python train.py --hidden_size=192 --num_attention_heads=3 --head_dim=64 --intermediate_size=512 --vocab_size=16384 --hidden_act="swiglu" --init="normal" --beta1=0.95 --weight_decay=0.087 --lr_head=0.0174 --schedule="wsd" --final_lr_fraction=0.02 --batch_tokens=[65536, 131072] --max_seq_len=256 --train_tokens=325100000
Each number is 128 + 32 x the weight over its row's rms, rounded and kept within 0 to 255. Layers, rows and columns count from 0. Numbers have three digits each. The size before them is the row's rms in percent of the matrix's.

# o: layer 7 attention output (transposed), 192x192, rms 0.105, rows 62-66, columns 96-191
# v: layer 7 attention value, 192x192, rms 0.117, rows 63-67, columns 96-191
# q: layer 7 attention query, 192x192, rms 0.0992, rows 64-127, columns 96-191
# k: layer 7 attention key, 192x192, rms 0.103, rows 64-127, columns 96-191
o62 110:072117150118178121147119139089116121064075130077097123131150154054102139100121101125152104181162100191094168075162109090116164138148085173085130156145138162120056157158136122122138117102106111116105190123136136159072136104105178088097140100120127121105147140071067097182157065135090153115
v63 102:155116129079177221183199116146131090114048165121152090147129149126171108120132119129166131132148104119169145096119108143103110159154149167154124120178175191127079125070184122153131138092104137078160117146115086111182108107134080105104122168142094120090129206173167090125122127102143100113
o63 116:120143116107176133134189087069108133176096118094097096085073108164175152114096089106170119107118107146128123117148065099069101165174164182181117110128117187119160147107175111142135120161073146105140118165139116090149125157158130175112083125163160139107124152125156131138151078104186143102
q64 081:142159122092121128096069186101215145086089148118068155101105137188133106140086109111123092154107161131148149179120155133081165124101119136151141139145085151132093150119096190142074132151152149104142125117093162133169139150134012107121129151145132072128126149134100124129156157122141106121
k64 074:188078117144143105143099109148122141115147116075173167128104177188146062140154092100101095076176081166118116115105051134144097148154125153127194093081083114103085107138167156167144152122150118146156164186133088152098085105088106106080133166140144098114152097119123136141072119150107094148
q65 083:087148115176142084126201118159155127102123145134160129168135173104103131165148087176107160198150118150146154128171213100178175136127132155101144162109175088043179097122211116142119156123133088091139148116139121207097071122176167114141099154170177108132157123139116105120121127126208153167
k65 081:145178178087134074103084166068046154119094113144151121121103147096162115122131176137109154152159178150118137111149107119106150165137082150126103139117200144158117140156122119125123095173106179093068108128117086104151158175143092171082162145096125170170068148122169182078131158077141111167
q66 087:094152139162146117171107088109092068068100178124187173160140169131110118094146128145122195113124122112106098130132151139180103098171132143144147162132152092121124182137208114121150146093080152138089112108144153118141046082131183139140118118109114155151156106149168097164075105125121201149
k66 076:125070147107153113137171125144069130112149154191158090125119158141142093113148162121088135170114135079133170111079120120082147131084193147117068117117214141198111129112105073069112132098125168100114145155172156143164109140182129164178112173096132146133115080103111117087129091084163131071
q67 085:178175164165134125110148112025209113101118145148151157136097126107157098173120081109131156166148101139081183160106103125109089163052128121103145158172093077148075147178142104086140067178152151134102089108162168095123098180120187161164162087146094127139110170135142114177101108152194119093
k67 088:098086110077095152132160079158061094116147141120147156070158139160143132159104132126139109146094137103093078036078148095143082117115160106157155102117136175109103186173104167117126174131049156157136059112161130145115098157102105103121123112148163106110161103168117160123153092146159073084
q68 083:085133125196076102121147146127169102099079130087122135147120115093089095135139153160170139160110157115135186165087136143098098125093142157149195105133105121168131079141115146132062173111149140066148143131140152090138144126191114133134136082081132063157148090112093133140136109120102139156
k68 082:143168109152124072108097134133155139099139122154147141103144148122135113101119084100145117126047072194036157166118088099101121172095132113171105100114108124166131163140123133139059144120111139103093090168119134112118111092107132096187158104037104117149159069107118098168119121163190163115
q69 094:112126141145152103094130180070178121101095147149130149157120077122153124135117190079119118124130189107087138105144200094120172152087070061103112145079126109163110095167164132119137130159163139107108164209115156186147087128153163164085150098172091154164098148102154101109132190143098146164
k69 093:081205150064092115119166107029085090114110146128094151145113109122151095193091117103130173115109140144106098089152143105144096105147183070168153085104119122164063114098059089128098157202140088186095115083180150131161123128118112170086131081091141152179071114138086171080143132117141083122
q70 091:147138178138133107135125138140143063102181048134154084121121161108137112133112092143124070132111130129103137171107097143126116178087147160152143182163111112097117133163116100110180111091119084160078116113127127071124147134121127135164125188061154168039100217125105147092090091150086131095
k70 101:158115159213123138111132116154175202011122152137149124157129109150090204152073132166148152077149132114166126107137144152092124180112128126136163143132182137171126108069148120094152113158147096115161124173079117138107156105072120107112065154119142080095160103103123109147190185140088114129
q71 102:153125128159118088116105166109170158133129080094100153135113135063122109173096136181156166157119141101149131155119160120132125186103092161135167140100112064177127088141090159114111110042160117102146157102134129147172093129139133089098116157127061085130108115088160113176108130130080115160
k71 099:146127082108053232140122142083128140113118060137150124097070160140151207183120083122149142147097102079174139174152144141128070140112197091143144119184189126120145098152082157213120099091219121102167133077144166100125118127107122158136155091098171146071100075103175176103165189168103145112
q72 091:066169153167106085094071129124141150121205134125089145117132144098147084132109132086046159146171160150155158136137134139112147143099117126105091180158116173164144163120108194135107112114096073121171107137109168171163128159098126101116078079121101117072124148141132110094084157135143142164
k72 102:123155163136148095152134148140107129087150189126148084130152163119102043099110159124153112101137113115085128169133133059129097121087108116178106114057132115206113194107139099142132142160066143077104088141141131126182133062051117106196048140150121163126098081148157097139103151122077116107
q73 103:069087120130155125102115088090149179149175089135150206120127097114128097132133118085153119142087105106080083066152160143112169099113106064098103152164135132096146095133156110111181125131129118173177148081160122111130124156138128124133157155168142141193149123141138152091145159125197178149
k73 104:127157132156121080162131134137217123130131119115171172119108170060147195080142079122141070088147144153108121212076143151141148186147134225141143170132152147085211085086179091131099142089126142170161095102091115108051128137135167100126093144116133139142157182161169148149110064153128130065
q74 101:189125181116190049103140134103122123109113093174076136098110163130123126128130098084108082157133085101197150169097165099124126155208110134106134137163126098135143139061100122169149102141120093130163161096142129159114098091122062086141091153082185078117137165117084106143125110081154122112
k74 107:076110109176098118098178055108117108068104123170137119170107126114105073122086166132129096112130161097106143107162122188155157194131146141109090106011087167104126093126130149134139207169129092091128142122132110106155141154145102107138170113078192175139135085142152093149149104156190122155
q75 102:086124113116134127131088149124102155206183139125137084076121111152110107127168093104073143150139198109154138164113084108080162161079164220138142220094080119115104141143113117139136181135137120129158109138094170175149199193130198094135109154134078139080110080077125126115139098097137174120
k75 116:098147088172178139158122121159120145145111152157129155177130153123161065121073151094135110072103182151122104137106123131102106123145134106124147120168082101212089157114146095097088125175050054096074143106145124150134119162087158152103097168122142163168119124151157099195145100115086084100
q76 123:157100106115140117094096132081139134138109133128092099136065154177124183181121148154153142196129147099105152142134102102100092163153167113097199097149168146083109082089127131196111098115119157077102099196088147123161113124144093079149117097069107124126136103154144136150119177179077077131
k76 104:142132150029098133150152090134126177130184057134086126143138167145135110128141106104136131089182093156136207129161150099117063144108174071113161108109150068104153113154107079127118160084148107152165108102136156105158142122154119161153108112097081155151135123093149098140113088119170168060
q77 110:155140118159139127135184206089147131084141061159145129181154114167132114123064160117219148124149128115167155115137115164109111140123147081152126122155101119119080086136163152118173124123108145136101116127184157073120134128111117132127124159144130198092081166081092110127146054135108127084
k77 112:158119128093137111153178118123152155149107125152156136093159088132174169114117127147163144105148133161207114103175117142094116103172116113108143147112197121197090121100159144084192112109115181108156145115074119152137151123151100166140164118064123142092117136124186135124147103128140146164
q78 106:100134153183135120035058128164121155060122064141109131145131106125128143161112100106080133117125123116067132125188118176152070135127212111122088177133083146145165175148100111125111185157162105163104120178136194140100144164087124125137184121164093101159150135127124112148173144141100132181
k78 113:133132132122121089148154138142140059111105133118157129114172090129115139106084116145142120141119155093079166149107066112105098131110090114093176056110087164176149158176126129131124161123104067118133120130113089118116122188185169139106154071089155173118096184188144143129104138101103094135
q79 110:135134099108098067121111129087151122088153125154156101173096152062125168122102144135121131178087098164110116128122162123111046115136107108118164120172195158093161140092113168132171138111153138140132095171059154110103140066096168084159137165123084114138129132100136123096114099161136134132
k79 109:156123108136142090142165152114165100123090131085228121133108118090153079130109142091155135096106177164191077125109088123167162131153112189087150119127163114110189092115103185121161140058158170149167118109153114140081136127164179154131145092153165104118094191198088127164111158120172189090
q80 109:115142128134134086147134142092117129099166099193072117142137116162132087150131171115113187164111154137129130134079103123071140196132180058159158087088126116109072170082113050125143161181128125092156087118125150163141117044159173106146152144115112136109129183110134132148086109154081104107
k80 118:096071171028086148125114111109129102112091097156174202132122120154130124116073127074105134148121149064183105109121158143141099118139127131201112116131125141048116121113142135109172151164138117173129122136138067113150106074137191115116115143186187154102146187162160135083144083121165121150
q81 122:141180101153163051090146182104121166142161071115119163089168114075184041141126119173100120151108150116177138136144199190115156151101118135150087149093086115125183158130089112153151124135109080126078097099111149190175116099127137146118133163199075157121128158157193135107129163179137139110
k81 114:137169112148136122122135229152146096112133181129112176144192143147127072090159072123155117157123159191070170101132148174159176121137122108118098178124108113116137132152089160079169106145163093134134140215165110203089116067120166190141104099165145101100134099140164090117188135074123165144
q82 102:066111137164134139148101105097117155136209152124089130103109122078128127156155103147147111138164122141127126139137123135134162141224140098134078124162100132042184149134183122126111147199135093099170133111139077134148094098091114118107118154193108141053127108177085139122193155158179114119
k82 108:099111138085165148070123150171145150124151061094116107092182144081064139123195132157129144140136170158129136153089130113115120176124127176145182171114145071210112101125120110106167150174117123117140133106149135144162189054110088129175131105148171136132105124139181078094136122156110155134
q83 103:160129119183147166110178136143145134138155136109103135113185143130120132135172059087151117125121152187107151168146186125126105084169132149148162125165182166148178108148133149174102143134141133138144129115088090128071171141151145132166069109078174131155213188131142195115104148127137132076
k83 111:124121122166143125156057135138152116141125110099138137134148105159105140100140099149131047130140101143207134139091166100105105094115132216135115168172140074097128117104105075166118173154163165159132140134143088116145145067125140096114153112100144144082115168102127214163068167137142152131
q84 113:062121149096112158150118154123030109081124164164167140166136108105103129093135162127087146093186119181164091153169102138185164144088077140125112128122089174152147179124164143148117095146138112151179181153091174108145084130134148156146188101132135142167132140151179152177140149133138100160
k84 111:079123170153162196129100141164122125165133158167116144106123127141197126105126140144094127121110085167149122169166160172122128108133075130175144193107109096171128176151104177143141084148096113128063102153109111117140107116132106192128094117195151123136095165164167091076148143142084152160
q85 109:156135183126187157059134156131129126164099127178125154103158108090102104103125121098109077129113152125053079186128083161155160097200132152111114141094127111127202168105127137113165123176170051135172151141085143120089121152127087114092093113080099100133091121093157131095197218106120113165
k85 115:122142186104158114116127112131145134130092155197134104098088129113114123127106072171115107056108161117117147169124130084128115153188132193072084181116162058144216129083120149205107129045154085126170126087063154054142149113151173092144081118082132145107093130091127165139169119116137165144
q86 107:094109139128097043167103127150124092156106135100148135141146074185123075156090075198119109115114066114150170145137119104147082153112116129149137187104129122139113198124118021100118134117103132088138124142142110136173143083186142121150092138082061140158148130145188159156119135118149058123
k86 114:117165198105118122139076184135075143117168097133198191158132099151156106124125128166078127131132135112139101143120102124130142110075155067125137177176128146125139181134168129052121134169089114157067118131144123122168140055148194104159107116093113176113139110144096124076139126069145080179
q87 114:135110130102189149129141092105164118203109130137134127163135165088109148109175205128131029071122167204133163060106175128099110172168046198091129128155096138113087095117130140152137117171101128081184137153103098127165115141162161153117197130115125134131101168120106159109076153126091096114
k87 112:112223148124147108130142128115125121076142103115183050132096174160121141108122115164115130123188119175131120183151121147098120163122123134169096091128143156112129153110191144156162123141124124081120136173133167135145183073164175050086152197140166157131102093121125092166128141116182166166
q88 111:095130138159110139117103131111114117092055072102151165124120141157126169150153087108184120137156113108145130153119169123130073071126132123097144084123150128131157180160134163163156073122166105132215121168161129067104131061163167151127151074141121117101102131026090129159145140189090150135
k88 118:151112137063111134096163090137153175085078113114167131191083140201137154151140131169115095102137127113169148121107123190145102118168106120166074124141168105156047082105125132151171112123151112144103181188118072163130153179127097137089167118149078134152075142111087133178116145167095061142
q89 112:146097110141199122118108093119120201110167144161182083102116150128145113175132108093144049116157083084145163072121184095164147126136088105164111136116130121211089140186134114099113136146078098114114151132150101114118153153086123049081172136133110108182157131122128150130119141129103119126
k89 108:204062130143129098158085200124076153145149107122179073159112152164119122100148114096130065107164102091139123126103115144127134138170125144079081091147166181115116201193145131089143103159145226148133110130165154117151118143118126095128114203129135146136144119182131129186138153090102127109
q90 107:150129144110166212122159138158110076095143146114126187068140128174118096124112200127143107210137146152151162101170129151127156156093110133110122113111131157144145161138089112129114148156113145121171132133202163108183163125134139087136138056144154163094114141165107121087153131191152169084
k90 114:111164125092121086080081091112075090132178096147131110192106128167147157184178166100138072111083159097140151160193103085075179137238149169132160120132183095136160146125170181104123097143165097113124096130166188160188078120085142110100126128117166113140148149185149110159110122145103161111
q91 102:091118167101126161084109138127114118110150152184105179097153152088089127147135112119134161101108133160093082098138168113085147090169107052161177172200126178100141045096207074143070161127162088127065117096186140142094156154164181114110171141091143113164140064110149113126130128088183159114
k91 105:130118127126159115158138142176132129083131143184112154178134194104117147047145141098100208126145074123146127136144172145085175081114132117172103139186161097082150094111116072100132152121155142061139155097169154139131113168127096110129157150118179130156084068091169127130125123128127146162
q92 113:210116131092155093129173069141106086094107080145106101123132158154102114175099131124202090200148138172084141142128085133078089139176168144090151125168146103146125183117121141165099091165142106144125147133140158085164167103132158168152067183068106150081079162107087128100142093150130072081
k92 102:094159162100151146138117165107142143076162134098056166123112096140127089110118109174177169162170142131166168116102149074079165143148114210132143096130124110123140124120138175147134082169134108065126103130217173064159085105133131039075132129089122134123168150135086163125072098188075092170
q93 111:114116123130173131150112095122146139126097120088112080131103141171136147071121103132111159111158105154095007154130110127036113085157109152108130114143107170203149150116137131074172125202068137154058140127177131140092130124120150135181148101103146107166072132199153168118126142168120176110
k93 110:169061078184159085069103061100093086067071176132143168147115160106124170147074136123103156118117098177138104029167082101097129128173147113126153116158081098143114167090095093140159178118113153178101191148154064073118079120120148116124137109167193123121118147159097120146133103163124083150
q94 113:130109135147194150144144159137108175137180082166124137117160136133139210035122122134124132099128102118055120126129109136113084118128114185146168130155107106126055147078112051120107048130129093164066144116146097087157136138129064070174104096093122150106124118131091148070158077148093113140
k94 108:091148100139128146126150178166072140102139141122136076144180117137122181085136168175111126058142120179138166109132167093142200104140099144175103159155128148122170155152078143119163116136108059191112180089049157097098142140120140141133127149076161108128123104113133078098101089155122091082
q95 107:072094145158101183146132112093083111117176140146156085156127104170142103141058095106066129202198139134124145143153139119117134159106150155154138135120147153174085196183117109085075103150139078105094143131157098179120139105113175158121128101159164132125154151165161163111085149107142125138
k95 115:143099131157179051079065183120150136093166139158128103126109070125148097130194126136091081094114139144168137101128108144130126105042137102111163127108122124132124104140087085055116035132167145151129112198128110167166157142148122110154161139143138121119163143180169105143065102134123151147
q96 077:153103162117131113125134121149133085067089119143155166112129156147059139071141111145056143115106169136139104168211117166159152142106129154134171105130180146085089185122125139090114167140118173136106144120100128118092071123095091141109178122116128136134124126121189122128128148154158103113
k96 081:125131141148112129134155125157111106135117125165130146101162141163174130195133144115127149116105158063163095170199113096117143227140132117204122098179149097180119100155142148110135147167134118110179156094133113131104095136110150106148147143143132071067147130133061182116164151130167094136
q97 084:107094170135123136132079094110214147114149070169089175124113169131174099112093128145151140117114104158169128160073140128147119108113109149117116168112180089136130194076113110150168099170067132150090147098131081118160135070126122039166110111139078119135148188114124095172119098169144110157
k97 090:116111137138138140112194073185109158171164096100171154174111147107163186161107116147143105108139098095156074127097164115137076096106118120109140125115224099040140082164123082088158114115193083114131145136130116164087130157174105090171136132063127151122153110098166145153168091149108132117
q98 078:150135190084146122155116196130151146152125147150130162128170100103150157165091073118155136150095119151125101157111122093132070136129102162121065155154120130096105130139141184175126102118145151140131188086139119164159091108167145057187127126175116090072144136146092140120161113178114137164
k98 092:119132177114113105138105103104083100082106119117139118155089111079094208138151155091129141170122147111112126108155129141137117113110146188160129121116109172142120091125135121162106172072151139123171143203140109125150142140117110089130111203165134165123124147165124166141167093085147138106
q99 081:148096185121129130098153145113148058132126105178142126150114137136141099089130090109150115118136147109095151129129158087088155027099147133112156093118132150123173154102099097049166151099124124173118099159113146184131136169113071124148182118106143147152108143103150165097108058130124107117
k99 086:127077159155147119139148106109096098129159163141103138152110138125107124173091105197129153071090083112101124116193119171103107180095117037130068094085120039156178187079137113165105143167093052070126110134144166122127103169099124130118108097168164165180077105140112127162142137084145102083
q100 090:133168139185139103119151154110153117117070145168142135177133191133130163107140140103216168069124063162080104074157147163130151121241138115098102072117152110098142136152163066113178120128171138127103164139171123099088089138137178183147149106122202115161132197137160133173155076106102149111
k100 103:152082135123115107152093077107128093122103135152085144134155103104124170125146196108175135137105159120111144136152157101084114131075198097154164142097199183156127162083095100099083138125109095067135076100098144186133144160156102168156144074083115132155137155056135157089172142115159095183
q101 094:134132090146105086144170106113079095069166180126134089143100153113097108101151093136090137168116105131135121077111142101134135097147116124083180087093126144096159144082120119125111147114076155111146110169077121185147130167082025069097097154193089125112107082125209143111116082130102173141
k101 097:132089097216101111104090127155181109140161157132084138144102085107152169140105151138099119071113089152133095157147154112113147125111086128149161104117142097098171114121152150141143088101131108163109122118115130092140182136095166115130161140109042147096115122050107135153112143187115157108
q102 091:145096122134100109150117143105251146129099102101119123069058064153102139115128108125172103151070170077130096107130111135170146105143151095107104123113152175129131080136125144159130156089183121131172138134167103125142124128148131143103084132154172127113121140128073145146131138126124111170
k102 096:166143066074171097107138138099125178122140108094084143121125149108169156139088116121098131124171168132224145152106108098163140109140121137092157178113132127161093110066114135125139104138178113064175144098109096165134127081124069168153122138159128146166099171058132122148117248091145143178
q103 095:133151132139147120123129174166199102111187067168118110149191123142139109065156175156144139226111101147117163111108107129120085141172163114100172111135187094147060165131138141134131107162160104145123088173099170167092104126134122112121106103141151143120122155121112188132137063138124143038
k103 101:114139058164146106109133085171181161122123122160149152139085065126092150107060183156149130109096141100114106116130128189123120086109132104124118082080154131141133122105137108087123119159061089088116099100050145144092175175112169121161132134156076114114131108051139160111134177156107082148
q104 110:153127127187123071153152139123134129148101126101112082136052129127110118158153095124182138098109145092100171131122116036014082140127125090136177077182102190110086112104152123134119160133121124117102102186098148085132141141115175104145152119082067150122099141146085168136151097125139150152
k104 095:127067125093112123119134147122123093144149112137162153141149113116159101152157160142124098173104158151069119076163162155189112130105156099127110138123140096134134029143101139095000152106167208091111115038075070169101149125114104133137126091162123148165085135108147128126096160143124195144
q105 097:098128117144120112183075131121091126154141182107125120138125145178088088134151176152161197127196168117173103118080124142184121179137128171118152140097130115118127182070168108162101113129048116136143118146147126150140120086132128082074092099131118168087165104167131154128110121169088072177
k105 112:199113126087130124135115176129111161138180166116096139083142128082098106163141109153147158060137137091121168132097136126121067103092123119096126138104157106073103145140093151162162102122143188141135074121131182160151146054224167123126134139143129114102122118118132114132170112150117051126
q106 115:139159090143095191172122147152175177182108084071091096102103089067141117105169128068158152099123014121173121179131128115110151105133169153128087134117117101126144089128098149068085078119164154119138155069098120115159137103120162122156164089160131098144181063150092160206176117116173189151
k106 115:139137144069127084165119139097068050140084116124125091125171148110118074154142173063114122120079131149146165098126135095119066120114173169092073097123093167095080160141058111108119183113158109123042116132130126153127135148134115098092159084082085155125116178166110184087099091132096144119
q107 114:098166104159090113088129115154172158158146099077122054160109161139156136088159124162118141163151144110095185130138159099098137213167125212103129142153159115103169139127103116111144170159128130148116100140091175108157095149173151174118114167091125108108117141086079158137132079083122098097
k107 110:116117158136120122152050118146089112080123149171167115141113066111177094162097107153113168110169128127092087099162098110143081134059151109115141111091154163110120175104102099091153195144119078066110118140202147116107181061122083121136118097121095135155092080078174114087129128152114054156
q108 102:145150103127131110094193120057085155136153177162150167112162179136110134105153157100103113146115089107106101118153153158152150072126170109066091119181048140133084054093166141102142162086126120181122083106155146097154118156148122148122157114119159114164190128119126099100121083111127108108
k108 125:142125110130128159153165067075126121161138125067097116063082122084086119143077078111133161146158099133178103174110094120104135135209155164119122151143122150122166173165140062159159131145132124153102098145123157098092211108186170164113056116094152094136133174132119146111123160104140187092
q109 109:128141145160133156125135152098158121114150150116155100118139098186091092101085126082128151121083170096094115150107102132167147157123136081144088173103185139159122098188119108126133136110077165188111084165175091124112179137119061140128089113167167154180108122140023145120140198187098141134
k109 110:155213048170147089116120153138146158114132109167072086101113099103107123102145127149110108147139131118120149119117030184133153143097155099151174096135043153106146115112112163157156118091119135152204204095072119093087150189152112159168143162112145099104178179117132127112166144118132153118
q110 105:118164159167176139202205145142097161069132121160112167168109114137122119137155092159102115110170119145153134141127154077185071085103111118107136100145065088168125066158146122099109126100119145138154150104155120142104090172097084149176158079165169118180101070120077148147150139135124137116
k110 110:121133171164144101157120123127094196113106101148074127123129100135105166125150152163162094085144146176169131135094101185118154152146171111107119177118198124127231129170202190118102101132125142112184143147092116131076120088124148139163111164081196145132153073167137111147144070127184109109
q111 096:169131187107176125131050101113145106093160070098161172164074126165073164122144111091079195109091162119139087107190131156197091128171102112114109203161170120152143123095162110145189123145099130140096097107140118082117107139165142125129131132089179142151125073079140113144107106136123131151
k111 104:136119158109126151104124113118172120127145176138133146182101149121127210102078162103161170133146124151113099132165171102116112112151175165142095064133081073135156186121176126169200166178116120130116075098154098074084102217178120124133118061136141164137091102071156095112113115104150145135
q112 114:130060120079068123122156131071139153164108050102146135099130110110105096078072065068144116076108139107155097200162148200109078102113149120113087136110127112105108130127139092102154124079053140156117203105108168123116169119130104168184105099119194092153149139202136126092133138104132156149
k112 117:121141157094113097102109123114095112100192136088073137109171121137201129182092118120155119110157155147058148160125106136162135112136159083078118115186114156094189069073124149081058170098088132086128109092116133128076096107105169155130127171186097136102145160148140121145075151146199123152
q113 111:189128141113164074118123062117102084150128140117165085147100177100101128126136135183137098111159102151139160168062096186097113153127093173152162118084132108096180172102170078180157121134091133114122082121187163145134145180104119082132037153095137174141143149093133138176140136126131176144
k113 117:186140149102024155097113160169119122150148180095116101108145177113163136096050104197099134144163170149138140125108132112088102123067157158181126130171144135073142107110155142160142120096147175116099150080120183168122126057124138168161121129136106135149125029118142144119155066097134150133
q114 114:175102110133094154150017141117108046129135084112061120125179156140123150126201110107140127081098187137122138124102062128141200121088115191166050185106101161126151141186093158097143123097127136088133126153175135090160124142131122155152117148106125137136125117123137105152144111141088178148
k114 110:154106175139104079148090109100149118150129118109192152120158147175130155155154117181134148153114120124129136127175092173109146132147098150167116083130146149132096142171123144101131154084179078096118161109098135074148123133030164100144129109176098084091145162107186071124134095078137174151
q115 116:080189153221088160108193149081119123139124183161148159182186096114157161175111104115132119144118135098179133140168159064119172074164149102050117139106124117156148176148175153132121116156112142131114129179190155110136146126138159147159068088128190112167127139127164111100110113108081115112
k115 117:138132145159106096114172133141194144141166113106116135158186152106126162158099145190118106114097052127149115112142150115162153062088082136092106136105130113150125103134129097140170153102156141103127183116129092082113116181141155111120095101095112110191181118139138127141141131157107158148
q116 112:135153101132060126105102157145191216138110116115107099127148107105109123105125144144102162130137167147188147162119181065103116168120098180129072160116112153171168126098089113169095145087168135143096145176088118109122161135174166085138167125152125058150104098110142132190127155154169162117
k116 111:119151073115098150129071092148121127139069161105131090180139131071088100109164117140105103129048093140142129119203139147146121129119126105111123168139143137142106107141099084072119153149117126148143107152139192129096105157123140163126129137136123186105085197156141058104102201110159160154
q117 109:135171087162160097146105155110190112037150098137164127114116110139092144145137174090166104137123160123088151143148071140088137115144136047140158099177211172165141165103147090116116099163169201122127110119126116086153183085105144133158162182154122148129138158163124181068099146137130158129
k117 114:186107089175107072118176118150127165145176084174176142138135176121184148098124131153157092151103170081191154167117145109095091116139124168146089094172219130098125081083125173110099139111116139106134113163172119126130168155103148117125141160157116116147193153137171187048066119114131098129
q118 111:117117177120131186090136096115144161105131131089107166128117104172180112116104130182103116090158068107166153132134131140149164079134130066145086114163064157092109130127202141097163095119123167094156130108161166091099096057112100187156145109151137129158184089128121115084099173086127102149
k118 116:148157095137154147145086158122142200108104149099093109140136212122095137124152157128105177102109106123157155131199148162105169146138153117097101125141102082141121152100167112146079044099122119149180145076107116177085101103127150147123115090159074153160162142109126133138159068095153117124
q119 104:125113114140123221104227152111168160139090145069075083089069114084153085158095130093135124111108140093109145135164148099069136181178147147110084099065111095110107167100101127066131152127099075121113183131151162151103143167153116087142169105157216117083077130102061145130234119133115101143
k119 114:075080122122121199146130110105092129138165175110112092066141124082081064093180176108081152132111161177066145105148080098126135137132149153105072149098117064141143111167114107126079150160133113151200126156137143120145123198151161142078088078142117144131174098130147174149155183113162121151
q120 110:167149083103170143183097123111107153129099077112114123126161128088089096193112108167135148175042115148145149095157120122131134107172118114131087160099115115147102115061140073122139129165046160126171152107150070139140114120106221141115119209095156148142149137144080164190106156147154140073
k120 113:107120135114118115137113164096163102144107100138133116136087182127092109141200128091125082204126106135099118084118119120105111170160152130138145111108091115108127110105158183086129162183084121076130137167074135109133112132117107135115128097165160092139173101183095136129178048139114083106
q121 102:107125125000108091122160065125070097110129101123106104107127096088144134176113172154138133159092083161133085131107115130138106145118178149154158052136156112057152062088113130173176114135108108145138094092141119139137107185100124159129111108112102120098113153109176168139085126194121113142
k121 111:132091134106100102055124111168142127106153074106119095101118130141125107122128140105056128117174110104093147026150128168149120164111166156236136094083148139100100120144112141085167127142102064155127029132142137091135077070131113087160165139151100070171132155119100169123076107115129113120
q122 104:164130111094182118127159109116089183145125139116175114141122131149085088158122126159135068132153148159132114131103140120138135097098110138157117162121150166153138133071168091104105124157124115119107110155084088163156072199110104169094143114148152152084160131155098134071182175145107118079
k122 101:158097160145142115131170129129060109065141150160129119140118138148100132138183144173161151099151146116102157121087156061097122137229121098148167222141138139151149178121190159150113131170095104113102131088179087124137138106094153139138098151127130125162183157100168106137179106145141122106
q123 116:088146139103182085096124113111171155101140081117118115140126128099106142122125106103126121139182145166115146158132155115162137130099139132114164122139150106107149099030140171058064060125109122166110094105172152049170114077114113154108091146109180150178095100161077172143125165097143111097
k123 113:119125071128109121110127133127163136053185167145117161114080172124132114102144172142119130111163150195177143128084183126143089174138124171111153156201189083174117182143151132164158085157095138134116141125142168123048108118185159138048163113169112147146122126098123111123161098182075157146
q124 116:122087128107147097169181107110131033097104177097077136136114141161143148146135094135099123138083186150184142096096156163144098141131139129128140106152097114086157141075129117155132141105081159155072112123085083118097122103088132153083149102153101169096088207137115131104093115138063069107
k124 114:132139168125118137170153112146136107122152073078095103062130122140108155181167183145132133195105160144164135111097092130097100147203111134143050142147153139113096174128137071110171134101117169084145130133097099153120092103135192101156164180176125078096162092195114130147169108122117095103
q125 102:067119088153105164137151123116205099121100070144127100093164111115107121105085145138136166133135173117137069090099141075142101115135086155153161140122084137144088116165166182137144166146099135088056109092151112082163107104185129150060161151122170143148173203072070103109111123100156131132
k125 106:152072120094147145171090140161101111076133163073166167099109091148149144113152140077128083077128069122136167053118090124090123124161124170177134160148160176109152081149149095126117114156116143074100126184090121185147152121188111121136115105155105124058177168111136141137138121125142140170
q126 121:133133170157088138145091103109132126117108129100160089107062134073107111113132101091095117115027139130155154186139094065088205158108083133172155156134139178131140154117116139110134097087100107161168151035130096181175150123100119149132126137071135108157116119074168116113117118090113165164
k126 115:101076133113096093179091156102090107140120089134131163088129132139164117104121050120145192139137104130136094133136183134149193164081113196148116157144155122127145188115140090100100131109169122145142154152123085133199112107127160100152188102097071132143146145139149101167121155160157068135
q127 108:084109097129177201167141074144135124107108113134115140166153101130119063106102127094130151095139158074059121151153144120165095151088101125117096177129134152161122149114114121128097161172110135175112142094197082124136176183137110151126128172167135171101127107091144075145139154085151155139
k127 102:150135155102143146167073084143105148152131075130171105097126135132096163162120103097176045116188150119175151109154166157127106145174117120087139140147113120157172152163057138103128152109096127114052114107149113149140161130179147062112138118090147102159169102197128071150119104124074082165
v64 105:077071128121088090136172112121094164164108147159176116130142082117100126192187042178154115089051084090127093151100087112161174138058128131125170125093130138138160091186105114140127057160171128154135107051074132060103151107142112136164119131138167110105168141123104097114151112134130125115
o64 095:152190124141147150141109125116175073138125106124141118169161132147159174118087163143098118141196091173149098042104163158149081108132118143091150118215111138107105066119169128100152145148161141083187045169142135086145069099123115159122196092157067115149098068146166153126094127102119107134
v65 103:155148144128129126159149105116120126118121109097110110149134063111158174121130164090130145094078112141167172093116090079113141107123153078197131148105182061121115106089129010108197108094109124152074138117159113102119127113174117118124103146167152102149096165138121140146105090188120124196
o65 092:158121082139171151115152155117099111104148124145080176152147156143110137151079130178150102063127134080114144161108137192156146088118161122132057159093076147108109130174132204133112197135164087168127130143116076087071119130082082090145177128063111096101175105143067085112111119109143114076
v66 100:121105097094106181100098094096129150160158107117123137087084148132128123118121132084141118159121162127081186107145067140171073149105160092113090175179129128175114192099098118055104146091115160154132144116145139119107087192165170122092094159096108119089128176093130130157089084116055142085
o66 097:179132147150147133148163166160092144041138145137152115133136147126104108126113146173125157134123136145150132168104110103104089102061130096149148121088136150069110080194175124177117145115151104118053110156128138123124161119101107124144094068167097151170116104158162162158156169189157162130
v67 099:131130117183088146088127165104130160151111111127182119114148155087107139060081101118147142147115109031126126152127076160122105140163126124135120109146160116154184144107108111170114132162165150076117216123041078097134104119103168131157102136098175054142189144149105142133136087113118150141